From a checkpoint of a small transformer trained on Wikipedia: width 128, RMSNorm before each block.
Each number is 500 + 40 x the weight over its row's rms, rounded and kept within 0 to 999. Layers, rows and columns count from 0. Numbers have three digits each. The size before them is the row's rms in percent of the matrix's.

# layer 3 attention value, 128x128, rms 0.101, rows 99-127, columns 0-127
129:510428493541505446512519485521484539506514477464503575507535483487504499527454449494558512511506497530513526469501535508526563547550424520577476447536494523433443513580505475499441490547520468506534544536529483435451531494504491566474502493505485508442505439518542444469459501468505589519483488472495458593545490571473547597490483451444616499572512507516516495494488547515535396547565
121:492517516461473543460523503482519532475540562536498447452575545507396546509530532511518471504513526515502480462522515563482554509484567509467493524506461519410619526505545464524535509505527439474489536543483455482560491483474524420517541581509494513491531522498464545511482479428545422418517489494516518545519466498456442555379478503528530455487556571516498521455501462507501441429551
121:445572505511539517554513534550550512543493468558537494394530447555516478525484534436557467522525474539512567496494501436536481481572464478449512493474468475425531535487499466525458490545423482514487514434580523584515482444516473492484474468422521441497490484486473482507508568483500446461461490499557422474500459451495396486527556542480494504507437492549526460499528559482516527555572
117:462525490560495416480428599458547561510454524480471528528511476487458447450458533473475565528484489482432520487512489417538539544386476492512514496518509518556508503459477424411475501524458481520530462521500487493519439506478534443510514519495464461494515535466532479497432468498515531419417462526477487485539490392457548470488466549490512519517531548526481591512573498452533447520511
116:476478529479547520447492513499558426437498471506557500545505472561525405540467419513421465597505539530530548488550531495540476459490508601523474467476450547522448536464495474408529521451527535594467497480417515515522551474487481467479553503552538490476492461485540505525612494508500466440524456488521446499533471486430440554487494489486477508565547489517529512485551480517510516486474
106:494486514450537504494471462514522435486487510536475544547520481541480530407588458588526500432482515469498554490509583554510511461498537470551511495534534495479524527545501562387538547538519512469546420578481517545457393547538432481546557463435505467504508493567506515532447465426524513546477508512472444507542471492487445477490492530489484453453514546450467515464496523490496521570468
114:489483532486592513486488524489451448432504491435515485457482513494541489510495485446487510551533486492563555470562499468463473536559473572529483591454557496489466453499491441493528460496505503419510566563432537519517509593480524471491435505510512507501418460436425494488527462536498611479521519477492521494527508473469490457456511606441603529494486485455478491484463567510524461485513
122:462537530542463484544591453579484459546497448545463500521464466534577459541563530483471523492552509557559505432408495489499472511477534471499480459490493510530512470517452508492552500449567535567517421491510490488445515430511491513512531505515444530476430487471477490451414473568475506481511475472411482541539465467436470498453468564469586439469475511468552509454532451500507562518533
120:429464504447510477534513496519492433508498473516601530493528496469520578438468400513475513476479514562527523530514486574507500492527503602469492506534529475598517546487500449574463464533488510536511505537441463457478499584518497546475533475518460455483540539415459576455444500554480478478427505468521491452513472493367555465485537474522488514472487524533493501526444513510547497466534
115:583550483567478586535475477563570533433488532489524484499482485475491456502436504560389525466504557494507595479593510463527519466451462477484440483515495493494538520539418598526533485443520434413496538489473455430488492543497527526478562472462477476524489439508564524544486520496465500508547520482542494482470507523434529473531513476553542497453481455456511521525449550467496496501460
114:482454450548497464482476588560516448501504526557544443513475558404515510502565542537530548560490523499534523516501440530473558502507430535495522549490556555515582586428446477526482499518549544430506485479530522529502517485484466518553516544474525452548497501494603510456544445448522459454559501428474481495557527482460523497528522466520524526524533548496506524577456463479519462582497
116:556485467540535485549469409585503513534511423519559511504469547501449537456499467561543520473439496503519506499537502496547525526428506518478436529531520488510493496549454463529515522514458434557487450476453502551503514418530521509520445498480513523434517451494461502465550517575538459437528494542513489471488487542575565476409510533443485577526591588537485507517534491525487445515580
130:488512474471566457457504484399607516555495530558518515439543429512570502540471475539462498548505546517499431498508451535530481558571538483516474511518458493488475471433464473452448509471510558434467496496484524485481466481526485530518488522455437511485484492560477455494373505467492507491504483487532509491423485519449554468409495479487508518473458550444511440552537421487569441476538
122:541540566496486538468510499449539456601504507499518486562496517487425522457533505525561413485481459520483563539506484392518534465448538558473457462507516504495449564455483489523528468516549473554466501513503457537470501571517529465483614560518460505511437512465491544488490536472492595428494507461526505479515492451575495482506556403509512490525443584488473445528460480509473468485510
115:503531484496489485558484582522413442414514458536444504479542548493522419514515460508542448498510507511472488425438510535559563510441448525527460478477442494511445437495440524549478520520465471574457457505425530572456543511541501460486510484461498589547539530501556447511530503462502522488435501482472538501384532526441462508475503490534527528495511474445522592497494540503520502451493
109:479534525539422406466586507465589510419474435477506526556444573506469467459561491504472469444495498487516478531520524523576533529556475519507450473469455471480518477488523501502502531544548504508556473486498460451534529559485542514455552551483543424538516480551408487505551493576558387513425507467529520513532489494555429484502485499502470494522520554488462461494519505542479475558487
119:439473517467528461559445512481462568536480524545539514491477470488493500550487517602470459456458453602402493542468537521463537523514526576521425530508474507450563519537488481539510511511553596548469459463510509496535484507544545540503517499526464519450504488489580477523405516487531491451558513520507534540499480573572511525576452537461537561471515544511537520427462529502525513542493
118:451512512437481516473440497457460504519509498565476524537453516524437487442531454524477487499470514533558416471411592465558534555530478468504561477501527512484543519491458548554542437465473519551534493536487477526464531535536560482447494515476521529547510481480508474437453553510572497556592497534502491529432497444472423503509478515495440495573530417504473397514488537535467472537554
124:485481492477518552475502525547546519412484484527482545455472513531553509504547443484505558515496558479451534559532432470557519507488497499561541443532500509510464485497481498511419528528528590502480515577503470453501514436366529598529514508491504531481520441479485495492474470464491494447473505497504483499465532514629496471514502567533404449497503538446592484490505532502573485520554
120:504526455509494465473520455432539501466508537459532437478447403489516535416471526449491500457506526556519436464514548513539552522475524492469470524499493502501483455554445543496451442555542492544460516516473475625523535455494500557487470446482499462553535446464492568483490476461605498514559495486481583501545502532457481584586513536485512520490422545533492534556519547457487484536484
128:493488422486448429422522483481491471520500460516471441507424506490442511457491569494531462524460539516548518448613506516445538510541525499415459508495556544545482366548561437484449450510493470501504550511519475462461479555517512486470532523436482509513495496503570471563509491526491459463489479487533498534512500467548526563477556559483529548523528449469563568452551480489445526522479
116:532497478476497595483478465530487551497502476527499510542524555457485458448479453484470503469490464534470430453549531548556510472532507527471472553503458508482572539415508522481449492539531516531465535466578523547519578458475542555458447496543516491485419491498579521524470436513548528485454522470475507479533520478474512439372496481515503546562423423475504461485512573558480506560441
131:547478527479581575507487488529524505502471474514554424537517497600468542495476556499532480489499485528501546531488495570472489590513525493551470433554514448563482434461504433564522545544536580469487424510575493447493479460488496451481552477514526492537522568504501474514513527424562542457585496526504529508446495485442545545534499538446463431524498448562473479506453497498525489443464
123:510474499508518611478618501460536509513524509423491524483472518530417482512451459422504526436489504508467519467388436516504530451503490557473556547526498504516504491514419544523523462515497580449469474513556521558435498529549495461500562494448522505548473441521475444568566473455473456489485467555488543485497463515487561547477509499488528530524514483459524499474459480400535547471470
123:532499508469489474545487500532512458538495534429548519520532501436440540593517459500482502450526497575513397456487446486503482472368414515571485477530539515512462542414489462475517495482565544516558521489503543512411528512512544450496514542493539511498532524535480565538506492476449462497497509510504425497458479515553485505464541584476544548549464457484470466482487517612472489472500
119:533478505429570417571532426547514497477515488511464454493497467522434482560520470396542434546503506533445464504470464493539504526482549434536551529486546509526474488599439469500558512542484441456535500488460435513541536512545535566467476530519518538526533558489559516521526481552522501495483499445513417551460521507465517466571523413495494479482504493498549509500529429472504500578446
114:523498436492505420527526525514509502445511510494507539404490425587576470433462497641517538501517485486546528540423508539485503512493461510462540541501497489446436477440506503535539496545505468499480532462540549478507489551490520475530521428551537438485514508602488580487504487457501492477519509482470518475547441404528514493479484502547498514501436441442529517523583523482491542556504
125:530519555490509517556508551522536507489516530487488593520503546528527500489513549471571527501524441462529451450471516478448511526558552485476459513542499482421557531496483508509534469496475519551498547521484460373522460550443457475531573501448512462535551500430537548515540505481515455464542455530489555461484538537536446431404517472428574542476438493494488504497588435533484515514446
117:537517568505497466564542464496522396456517541545539450553507465472522475526455507495554524497517441449496468505518545403471468461570513490455535552561494488525557459442525524512514579472554446554511562460458531457499500508571581591510443501481552494543501476596548454475492486424571510505505508521500530512537467446518508516499462544498492471474442510525503473472512517509508490534589
# layer 3 attention output (transposed), 128x128, rms 0.0931, rows 99-127, columns 0-127
122:521410541525529431473470493552479561522463473465525540512519511487493485494437441501563503521500494516527523509506501473509495565558458514547465435507477507448473509583469461514423516549494465503530549550541485448454494471546472543500505456508487504468521418504544443452451485473490558531484339455509468516530492544448538605479529466464557504560481505501489504479487500508547403520545
116:514514525494458521482509507427532538511467530528503490425557511542380568541526567473532472507516515500516493496533522563503556524517519521496520509498512504452615507545543433538547529476550463480484566543475485473552515476465526434469517572489528516503553518487499538524491454468569496450516564507509505550486478519437432579392418483540541446520483560526477535445509474493475455449537
120:519569483498563515536493535566534502569487499515498497410541479554510461550482553430570453529482496521501545501507510447535503521575474511435507470475449515482529540491500437523475498543421457531515491396574540577503509428514520459494523465410530451492448520495458476480448542480505441474444466548559415489490470458492420492504554538511483514477472491556537488545529506479521516559543
116:478522472540511444454435557470548588505455506480478482517502454490466424442459500473462566545464472484466501490520508444477548583367493494483513492503519541537514495440453415469512486526501493509526462495477486483504482488465477463540557536520488482495529530508518468497426497495517511437421397532481521477542542442462543460476478550470534572536564553534497528491529463417565446546512
115:491488524479554535447541546487531419496493459481552485551513488572515438569487495534408503526532535532541562498550542506526499505508491558507480468479446540555416547473536476424540515433526513552444485463375521506504540468479484483471566559540473497503488453483529514547597474490489481473516459481496416509513514513417456515512470478455503498557554515502596542494540490520536491531464
108:541532492512552509552471479543543452494543500476471566585528466541522532416569511578522498481485521486445542526509586570542505453499405524497524532507539549466483494571527555414554553503504510477546423560529483524414518554513524501515535514476435481499485493526551551515447500404542493522427540513493481537502515510455456517505439530485475484426524508480460503452496526512463478551464
115:484469556521593488463475521512454425480492492387523470452478517497549482498508495461431474544545497484502562510569519452433501506556507555504519563503524489492469486478462457493528434540493493400516537524431504511478482591461531477493473473522480510468443487472435503516552503541479584458509458463498532474506487436445504499463531618443539515516480484422482467466498580538496450490540
116:492536578595463505541572446577489441558470446568494534553473480536561452541536540479482496493573489541530483423413487505509483464478502475482491480521517496524508481516443503484535505438554528534470413528517477519461522434514520518525516527486480480468457484461473481450427447572476555452510536473443487528509516467399449515460461560520567449477490505469548528471531442478492531473541
116:444473485434496493534496486520478408533496512480547493485538496492501569444470424526459536481482505556516501559506503560537498492547512592488479510539525491602503572476515478596482453523475486534511486497428460447478476603494492528486545494545471481477511549449468580458433475537499467500418508487490467487522449517352575466495533487528501516491487534531448504524457524494546499484529
112:586502479582456555524418470541526532470550534483539472471492492492486448493450524528390546451515518533513589461577509468545527505466507472510462446468498514483552532510442592535552497419495460431484540502432450422485489527496509511532543493451491472529490486503577509532485500533476519549511532476562462498472484533431545461524528468543509484478433466449543481521456511473470484510415
113:487458426543499468473481552581470440527541539536533456504490533402527507527571507556557549551480498466513538548541468516482530544527480510543517517480515529491580590434459454514494516504567518430540478478555526565471455489491478520529556527507503500547490529512606531482571496446510450492577505417490504484567517479450530481486544466540532508526514549453549539547465484461496468559520
117:519474479491533515499481395561489495494427419495538485495504499503448541491502470582583523439474475494511478457553473518504511522464506520495450513533532399514494526548457496506553527498476410537505445493434486545509531424565457478492456520452567547472538472477470514475549468587534477463551468562499484486508476539584556471448494567491502542525525560552524531544493501515502419539552
124:456475482448561468490498466398624531565450509550489535432547434485559497543441416574478497549559553467492471513521507514539484517554521488497469496559472504474468458442471500477439533517494537440497503490523507505480525492524554529496474513443465480490472504543472468521390512473485469457489472481506513495446477519432555482403490492487490521474470560442492455534504412478533466492556
119:534505556500483529512469506428515451577441523473539468564509540487450525461517495525583436470473488514516555514496447383510506437426533550485436450532542557484438560457483508527525488531526474528474518547511470551498517588499526470488577512500502486475424523475498532506476481465520585503491535500529516486534484444597484495510521391493480465534462596477471458525485467484480474456510
117:481497490468484484548483583555426440406514496521471493481552563477470427502510453474552462500520547471464483442470520505543537557452512494555438490462440522485428451485449514559452523505460470558482449521406531573452496558540502455531474499495477557551466507534526484499540497450513536491444503507498545483399515528406493478486461503510517483495504463455545599490529557488522536470487
109:488518517541442426478527523497531505416676488484511495562442599551487464469515511494476501466441530464546452519523508517559518457562509516515419480502458530502525472466521484539556551510515510495541463507455480441529507556490482473475525510505497474474501480540461500485522504568553413497442450462515506494519507497579439486501525490520450547510520552464496406458463451533502482575506
114:464484524482536447501466496491437533558493507531533513463502476491464483552494507623452476491481458622418480558494509526463519495502561555526389532526499462457582494557468439561508472485535568540482468431487514508525502492531476554540524515532518494454536487455577452494484515483508500444535447529537557478469488538594484529561448545489488521475521524475508509414460478513497519542460
110:459546485478480504489448521468448477546575513532451478504446507581451485449506505515508494511448512550539433460435583499570535517520475476516543500544561445527515505488425541555564423465458532509528500518456504518488524521516483452464515543535528566494485464491529493428455556510573520525561408475498513493427517439508464520506513511471456530562542456471530377530487459523499475558516
120:481460448517531528486491502547550510468471492525539548442432526542525520518510433491518553506520547499473523587529460472545532529493495548540558462502482484536495505448452514527415539498535556489513518515495478452530499433410532607525518526509481501504469456508479525500450494474507475481456411500475481499496482486674506475509491613504442445519474518458558531474503561524543489518544
117:464482437521473437497488457395542509469517508461550458440431442528501522428487563456500495487431495583512448499522522487550500521514485474504493508469509519496483505544426524478446469548572493563489517474463490616516535437483515537530480424472529507598539464467511564505487490479564530549517524485489559518517481510441491542523528553486500531491406569471505560534493527442503489540447
119:487474423512438438469475512466506464538475471491495446536397526447443477462452531484549463516462544516559528465596482523429549511529530521443459480503514553564478425542560465466424458548485489488476537508545444467457476565515488479476467524422482473494494493496540475569460474515524435447508461512513480524510494472570509560491546583488523483511499434472536603459526506474477526511480
113:568478481476509549473490487496483545524465484539543483541525551480468478446484451468447496498440429561481428455525533521511509489523560505485438507525490481436567500451512499477450444513512511510464538471554561553497522451484499541478482509566558500518470503484551503524521460518539525489407486507479480450522490444483547434349505467533480513577445438423527444459503551544528509573453
124:504476517422577580501500467493512509475527459529521447522517448598484534528469544500543508446446477524515548553460472557499525541539512504540455406496528468541499441467476465535547527558561580485495452530552491434506487487472503450495528495514483474548492555522481458543467551416538545445614495523465532487472540482421555488536536543446489444513494448567480515521441497487516505480503
121:515474510527525580457593481467541505518486497427507532500461526499424484509479472419510498440469499498474521459434440515526501471488503594470569544492485484518541531491379545513559442520514524438468459471528503543432462537530524467553590495444508496544481488507474453589551455465452413489509481523499552467458473537496550551507505507513512512506525480477530519477528521427539520459423
114:516496521490504485508494513514507446490582549457525521521511508470420535590514467483487517486483488579489437455481499479516468453373447476547490485513556516496453522407487458506560476472556571529536534524478519503401529511506488462490528526525521514521513491515494548480493495481431432467502458501526397453425472508587502502437566581491522548521462442488458484517497477588505480456496
119:518459501417546439583517448546527461470504505489489465491498489511429475558490490407576466554540509526466474515447440469486483472504541446557558531502534504551484472597430478465542503537477444459504474486470423513551514503534554594425460541536497510529542529500570500532501504568506525487495485454506409513487546507480493482542512418496486439498515497468529514481505453498473491581442
114:526512404497487413531514500507506494434502509471514517411491450584555473466461504637495511518498460509553538489409484538485452550492526508458516519496491527464445508479492483568551520500478457491521518468555534500511525558509536452526537472562507449519490505601456566483461461441493483510528412482510513519565508415543507514492466490527518500468517417401498493489542491512513534548494
120:521512558475495509572538565494559502469378519503475542527514499537549498495536558488597528520547476459539473459491472498451525506571507507484465478528476477404554537515482516486518463493500513531517550513502484385504514560457521483507564465455535498525566500419514561550490484487526456529558549503491557487488495502544433428422476485462581514466443489512501573476579472495485480500480
114:519527538517479481535531441490491369435570500552526477556506476511498470544482572489550527509509473526523457524507530458491478469550536506444546558545538450540540506447525534556542541444532454503495557448407535442498497480551494567551464521547503497500457467560552428512531540433571526479471443491539548501500497447564547520470502572476525499488447522479496454510555484511527473562528
# layer 3 MLP gate, 256x128, rms 0.0968, rows 0-16, columns 0-127
102:517472504485456475499469491532488504486482451451476534462450470433511582447516489519516519463491551518497570609415474511526417533487493491458551454517504492456526418466470548540492565510482486518505487471471572450473511580533545495520476490406531506537513481471504518452521521525488552489444540559477498615463588430491504504443478492462443490555482435493520460464533539480450537473546
099:519544561538540465562557521521556479422498498461542489389558548468503589484500485488456483458520476498539516517490524553540417458529487479411569418505504495474409476601538558513467519544469492477484536547425536500503565528520466523444503475519512484507465545483531487524498532476509521507537493515512485528407495561506507496463495534436501515492493458505512557535550543438557470560500
106:561490496530490479565523493506466622452495484484495547474475494502598518459516472501467445492524504516548493446502538527491524585460519479574427430483435514468524509488558521528443510541442524531489600461503523520542490515508496526430456542485426501513483534540410496506463500539446533496551542468466421458497469495474528479623505510499569498529509446498570517476486450466512486532507
101:536527478517536436447449512505474499414433470431467475508497464433495465479503453504603483472549546520578473405451515516490487493520468419534462454426503479551478527474491525517518538533542500430502505456433472470503501496529463521527458438544556482481462514421473493535516454485506491392475458526495488537476460497470503526478488506496397575552474541561494524501504511533418482523538
095:450550543454481526509506522474496493504506493458545531512475532461492504507564460441500467491453508505484453501490436498517559511486455560398513464457476540423547445468450496504496465515473512501480516534558412509506450411523485474510440561491526479493523482543576508439476503540543569463502434518551488466566502457540450547490575421500577561492601534486553440532460495514502469498450
098:574418467470591518538498481468440473570522487514480541542442443545505477532562430469494513509462524453546531499536534444524490500536530530515528487483478514488436572498483536540445517479470501484504524499468482507486463486466500435562501471417478493517468555428524412480428505481497474561458504523478516577571453459567510517427491536485448468501551520513474593538495484430539480437530
098:568461550440497509564478455504465502419479472502551492539444510463446461483492576444481481557489487510421483473479466456516553410498444552458443469522497517521470497463547520448550508452455551477495534465461463481573473483481579482471524513504494479504413491499499454481479421521532466520495482527592471538443530600485546523487509487421445538500455473528472562506559489483460530542487
101:570527468475436603520554483474486465526528521495560479523509515532528509568515469519459441534560554432507567473523502477514447507519588516567475478498516500495544439506542534499519421481475537519467527442556500494522503503486531476501468479519464502570487584446463490455468496560487591553486527450509548480449491438528476547561524547460522514502508636501473551550458499506533517548487
108:572446492547534423486483515512492503515525451470529573567536505462506455432539511522514531566459493519492458536451459396481411484516520586484557537458425541512494589525548501506519481516467497539517503537439474515445580480501501520450469504482467543514552502496485461467488543488513500536569490478518502477527521495530470511417511562552380513482441429534531505445465513472501455520517
092:509520542464521434494475415498483529514540557481486454492561549497448544530385506445558499504542490518448500450525485482490541468514519543487487505503551569511521467520487508491494444496436552522514496497465487468514547445482513510499510502493488472455439535456503520550499555603572402481507565525501462578609522482559535436492478512502462434470444493509493546537484570503443491465427
096:491505534515423568599539472475531463497501450531482494523523455461483518566513454481496508495558527430453564485523526472502512510483489470539475501444445526438406518507517472516524530426444514479602525531531534495557473493506558478513514537423458561534470445422508532517469488528543435550484547496446525524507481520447507434510512439494518438481507488514429581471481541450497586458488
100:535476490516419560511553494469484523492480535475529489525545529433497486508493536583572481516567558486552484463490516527531563493463554481547494554534501487471504589502407463532505508484502500463519504416464459572495554445451512550463536483487519491472596456498398458528482478507575537513489535498549511440503567462535524529484515461486505506537448456510434514496443597504547518556479
105:511483505511459583432591537476518558454465569486500433462529495557510492437514525470506525537444505542558501548469475549512468549524597491457520533474513511499455521485537502464462465546531519431470480531485437440426532479421548526515498529467473522482435432428564465544495514487513523480495456466551467498497559547518482470525463619536446510471550540498544490476486466478534444463513
093:505453494480504544504485543465539552518496473457499517523502464483559496452490569545523527395616484443417564486487447511447569503535468505500473535438494512535527442538538474522521477499585544550589541518489548510487421513525523596483469563481482534516541502460493504473504498482560539541491543566515500547538454527540496528425560461463532498493511408486463514519459548500472536518501
089:508539492511553458503470509491525472582481512511545484521545540551453528504525461555540472490521561518530522520481502458539504517477509530450476495496589548506526557472421455458488493541531444555563460492541486493498498477518475540490502515480495394573550480461401548463440522512539525463466524572471524448473483423439510490442469431451538548465423499521411456495532490521508560443445
096:506544556475507534470520481538462474603525524514551532435468519455502517514441503488516487503485507507531423508433448520408497530468487457488430488497576571552468518434440474486504469491540391431536465530519497506572463490491462465436465546502497507515556462495532486467483501430521457513468486496452443572525491504537470528525455565477439409517508472446519480440536496448424487483500
104:530519435467469546549525451448461503456476549476512504452490435523534474471505428494535475457510412466507504572553533519520573532482549504490433527458495524499490496440458465444509488525536580550490447447495553481551536547485527460522528505498455525538546520495464519507511490511610494497468521518502466523552483515566519561608445472567520456540511531439476531441503459568517553458433
# layer 3 MLP up, 256x128, rms 0.0966, rows 0-16, columns 0-127
101:533503528480472414497489516503467464478542532574531505558518513444391515499546514438468553485553488510480472468497562459492527546526451499539483548513561449462537374480560519495487503505489561529451452510536485518545523592521504506481510468414492472530535509519499451470502515482456541442467544547469478571525503414461461531470477520426566456534516556506542484564501555486482518550534
099:506462478533451499475454472413507525525479512482565479509390566537532448522562482498495540433493486536486592524530503491511478461526457513519560494458523528439505507496545469511472522479451568544495478533577499494550510537536425500499461616513511477508528482445500470473520552528498517562453466465482521534484497453496574579508539475505471584550542556506470531517426536559528533523419
105:485475504508527443500522410508528438504512511574553471536557518531559467522596492440471477441521540531572493531483451468499552541552524490472555497556519448502500466481567546471478511466452481528452465537479497365491584505506492506590493423478444480443507554506492470478439485473504529563458466570557480538507504477507496502529473503465486493535556531517501534424507482504520463525574
102:553483434497448557504470547452453517627469491502556489529476428514555451524566468453473541443512476475478464481534421524551436504499518552474516562470487518498510514576454431420502456489494589523544463502492472461536544482513478498463430478472461519512486480486478514437522541455481529454499536435505470527431544539484523514544448507465553416492453507481444470574531495498511454498498
094:547359432478529475538552476446485558518454499506491499516479483582422430516533525497502457447540489537453497504501507487480561490534502519521533419561585467494495469520480519536523516487487468392511480425480524481494498578518564479489501489501498514502377470523439538496511486526522458504418516498520502568474525482495490530476453575540442510516574494476533509521568522461509495474534
099:479473515459547531467485514484526498459468470478432491483523452543509435507516438514516532498490472511464522499444544504466527456497462482456545475522558515561461616461552533515485424509583506464451502487376456446480451474525494556533535497422549490486462496469604478493442476485478509550473453498495476449467531538615459472452497504527544489488491503429468501494467536432488533440481
098:540460438524562470452529477524479511584483463494449444519464493492483468510522491579511457540557426445435399474495521459484529557463480554521498531519504469478486483480501455567510544534483487551513487500543536504505438559437502486554544560578469429456435478555492490443502452489490475558543578581497473532498556477463520475517487436523495562503506508539507496563471469456448544438485
102:475529532520525525447504468532488586508438540590489406465482462508549548488416508416511507466471535489438495521464464409447484551536516459490463548434554482519472536548625403483528487498512527475513528478498410467512548512554489469491460535556512578466482486494536511531512468548519457485520499497485475508503589540496533452448493503471516469485516502485504470450443498472489522456555
107:503441530434458459462546529458506524511437547435482454456509472538524455519481498486486480443500489516521513467486582560461546512508446431513478527487595480516506481464439545455487540461538466458473570418540402478496487476533528536533508492554576514449511522550488584482428500513523469461527513440553549510493514491507471532558571493488530527540570544434500485488451579534492543537528
093:488496469471413527520490487501488484491543440507522575454488505443496537548485499514475570544523459501538535525445531470543520514542501402391522504483554529444545564429534503444564513495460482488532460569505576451470508491501485511565482543485452556585515434556568502550497501466544525494435522542434532540497538489484481488517456573496542464561496500527468478482495499466431556542468
094:434526437489511474484467524490478509468569509521572600445512458503553463506493572462540512482477527597548457516481554564490473520575558503487511477477542523505543519520415524549492453477512486492471505480474583523538472531447430493557465529565461514515554536514545456524501543521539517472492516587463491459516469470592538576546460574483426487525471487493478454536509450509486500549493
095:545503551518550459487434485471440518499578526529494487478481528543547499457560529488524509496511503382551488479477464469510559497465528521497515492532464537503501525597555520564498482515495518487466502538494502543386554421415526528496550484426432533508534500442471460447431513475453552475459471468464482474479538516491535533455448467550487506518449480491412502406443470465515461522516
111:504434571561516496449590505518487471512549536523466432425565483513484560478496520486535572536488481543521531527479444465566464564595600479491473519546468518459476494502525473467492497559505510494496474499462475503498448498441481479559504518482448513553480440445573518581597500476438509540500532515533457489536484497505493416512457539467457534526482537479596530493510438494500483449494
093:513481427531519533516562549445521562574500448497561488492474472487487422467453529507511497505565463463434516485559438406473578483470487454477467515477436515495523440470548505576484476500609547546504532490561554487531466539575548476523485464512463506459503478471424444519511503507447518486483506597515487546539438503503544484480540479450509543501524493492432526474458563492525550536506
091:518542490435512455472448433499450405497433509432479486541527498521435522553443440493482487496483535537508546429495473496527483545473511516562571453472463404512510497485512457504439563561551473508537465544575481556427474497468522494484539531495497429544516441492440467415464551485471488522521506476487545460451456499507515505453544496458528434416433495552532470531502512512532505540541
094:473513469512511540557513519498466458484431462448483486479476441417516383525524454524476438481588524527568522526545496509489494535473481466527532512506525467505456626462534584465441525487504504607556495524463493521489507522518475526494498514515490468457590452514502493471517481400542538501500511490528466536468517522485549467577515518500492447457454474447469489508412560468491455542543
097:511444489553485548493437493470513464532536553437448541529512544553517533597427485503490484496485592575490513463492548482525446505527512472576423488462534497512508530475497508483521509485513447543493528493520494493474435514502490531503497551527414494479523481548497474430474493470486497539441549561472490476508498481498451503381450509432521516423539441491512464528472576483491602599515
# layer 3 MLP down (transposed), 256x128, rms 0.0907, rows 0-16, columns 0-127
102:497467456481463436501505447480470524455678499519561471482439523483500497482469557471454498472507582492484484488530472440479467542502445522534511457527514536508543475545551499522542602589505485551461513475507528475479484520511541514450539487503519521527457466477467484500508554465506517594485645569498471506490493487489510510435429512489494508458495498543502532534447500518531430533506
095:497575463501547480463486523495522464581506507569467448522417556522506439519527509523475498482453478525499477502498491509485455512518549539510468463492439479547568550507517506541474590473525469508481494524493488529566527526471449551475451456509475579399559489499539495504440407540487532453543524521531490423515519519395515559524487469506377573533516509486537491535422483471488510497471
106:572510555497532526533463555539514540533413507436466487481488531493443507428450434533511450533501431486437526478466496505460463566457475470489453544483544556482452566450513538489508512500509545449523520462467519579498538485455514467522527450486559484509477482550471553493459466548467507510490360519534530455457529478523617541493516469485460521493504466514465581578511489493505498444471
099:526519556563494515531466467417474483475412506504497502492455569419529516481536502477483534574455444480476433545461530472516478478469517536503469454518490553527504463518448566472539514471453489462510491515512545499522518538538433545454446494504412536476525468530485472466493545515530508467560336447476441518499523552501443550490506546520545469476444435505465461509484479485574525560486
096:550514482509557440498487500475570494481343533547443480487450519469521456509501484524471512516456419525494467544475484524442489433510541460540505441539500483557456512571563512494461474527501496507526436474486502440492516513552503476526501496427566475492511471508523547536499478511452473427519397465465433480500565540488520474549502522498440455412527493487523493518548570524485503454587
099:468484448571536510589503482510505474550519515449496567487511532521538534485385542463526510469580550467481486572582451521518485494514465596491515499481445442514453439507500559507510495540445561499546494490520541532497556461457492467499536520485417484543527481474552487479528530448534474546479559487515520555539383514481490488545479494497538518432448504583509556425522493531517506500489
099:455492529520523460488493536489495520553597501548472551538502462462566504476518462505541507501513454525565493515467473622494445562532494485528529517465492426540460534497466474572518550499474536456597513491503569490449416447506474511470461536506471532555529523541444550539471529492455515505534589539461532493463551513534478566508477520539493552543537515485494495541506500465585420417470
103:549443375540484494467602441511439481537488438461564554498506494487480474569457541491527457435479509461544531530546509537465459445482545501538487467527468471470488477512478540534543568513519505438474540503546556512445452484478507483544474465514543461486488513504515539437546489441462509515484478530587543473490521479514435485578567500491490595560555498509506533475496489499573504563442
105:542550553553506414483524519509464552465490568509481542539502491436485497436522519518424536549426432550486493473432498517467444455531478521456529511463462521558545554495440488482518523519481431489467528462528453523480489453507532516487488554462517510569524400548470515496494544475465484492515327493464548500479563521551516571493496502483459557501464459478486467471489500549521454495512
096:526513502536530468569498500493478525531631509464456492486511538534480544481474448458442506562486503523502551472489455435496548493478451507475506523535464526538578504577485491560498522532525507569475466453477418503471465405498484469441481497478459486470539500547442502513489564479461448491523482440607471480545459579581536509506536449523477531473512481544589521436555465514519475523539
098:543569531480510486547481551486508473494425487413479454533493514480511494455490483584499483528439483467515524459480464429467481509447474473507428462557464474506533511487578496518486546531475493490474487501451400493466499458503543527460449527492526523449515457534463488481539473497463434487517351416572508437522580522456431498508501501469499547478451487509568442451494448492535478452528
099:541452483446529517488529490553539491554543506617534546501455478479481514473564457518526535507437426524498523497575501477577515480493509555497465536488474525497482531483484517492567499484411504501441455482458453567495458499519559519448534511532522552502535487528524499496554523535473531472513418541507476445452532496562620530577557421521496530512498498530559443546485531456463482415502
107:486414510482474479483518522461448521570534507449511460459569514490538502461506586494521525557495453497547493498457467461506532482531593476479476541514525423404455458434471485511495489513549516478561547511476552495530524468510410520493558531497444523523486489496542538544640464481459470536460641492506460502525446495488500497480498500485481495500492547487588503480501470440483466459512
094:461510534538456523524509482445502481528725560516520468503503505516432581585509468453498459511537527484512474497474474547530496517478472462490532486503545561514441492480497508469532494512491490481488500515465506537475505437503512495457519543538469485479526488489562508456517492527509514529492676525503431456491465437471533442505529484518504491519470498506496594492501536507465514510467
092:516443545473465525551480516596498552525520443433456551479500459552463513514530540509442518538509479499522468480555450539444471459518518451414483507496507388392525519581472494487505490494438537549578534482481528433540534571532496480472522458465497486530400534489552440563516497513487532505517528525491454510528513490526519509515482532493516456543516595509506466548432490490496491417492
097:525461504474449514512530509435476461458482490535500538476538528561501516467510449479457531468595525503557453489561505490524492470539534529517439466546489452513506536537590454426528512451480530432478534506516499518530491467497431503616485484490551555487455488501435506454579631547489511503467627501407505475514523503484453522455445520503504481505444516522511456507460543512459486508506
101:442523573541554505419559532507553486475440509581536536503499455528497501505507533530503513462456455450559514566499504484479531560472520473456530497548479455515506547589468503523459488518573531442594492547502551493518471534496543487436496494476541509449538505463483491483500490448512454487564562477533557473485463585495463536534614522582468517441555473433467529446466508470501464516511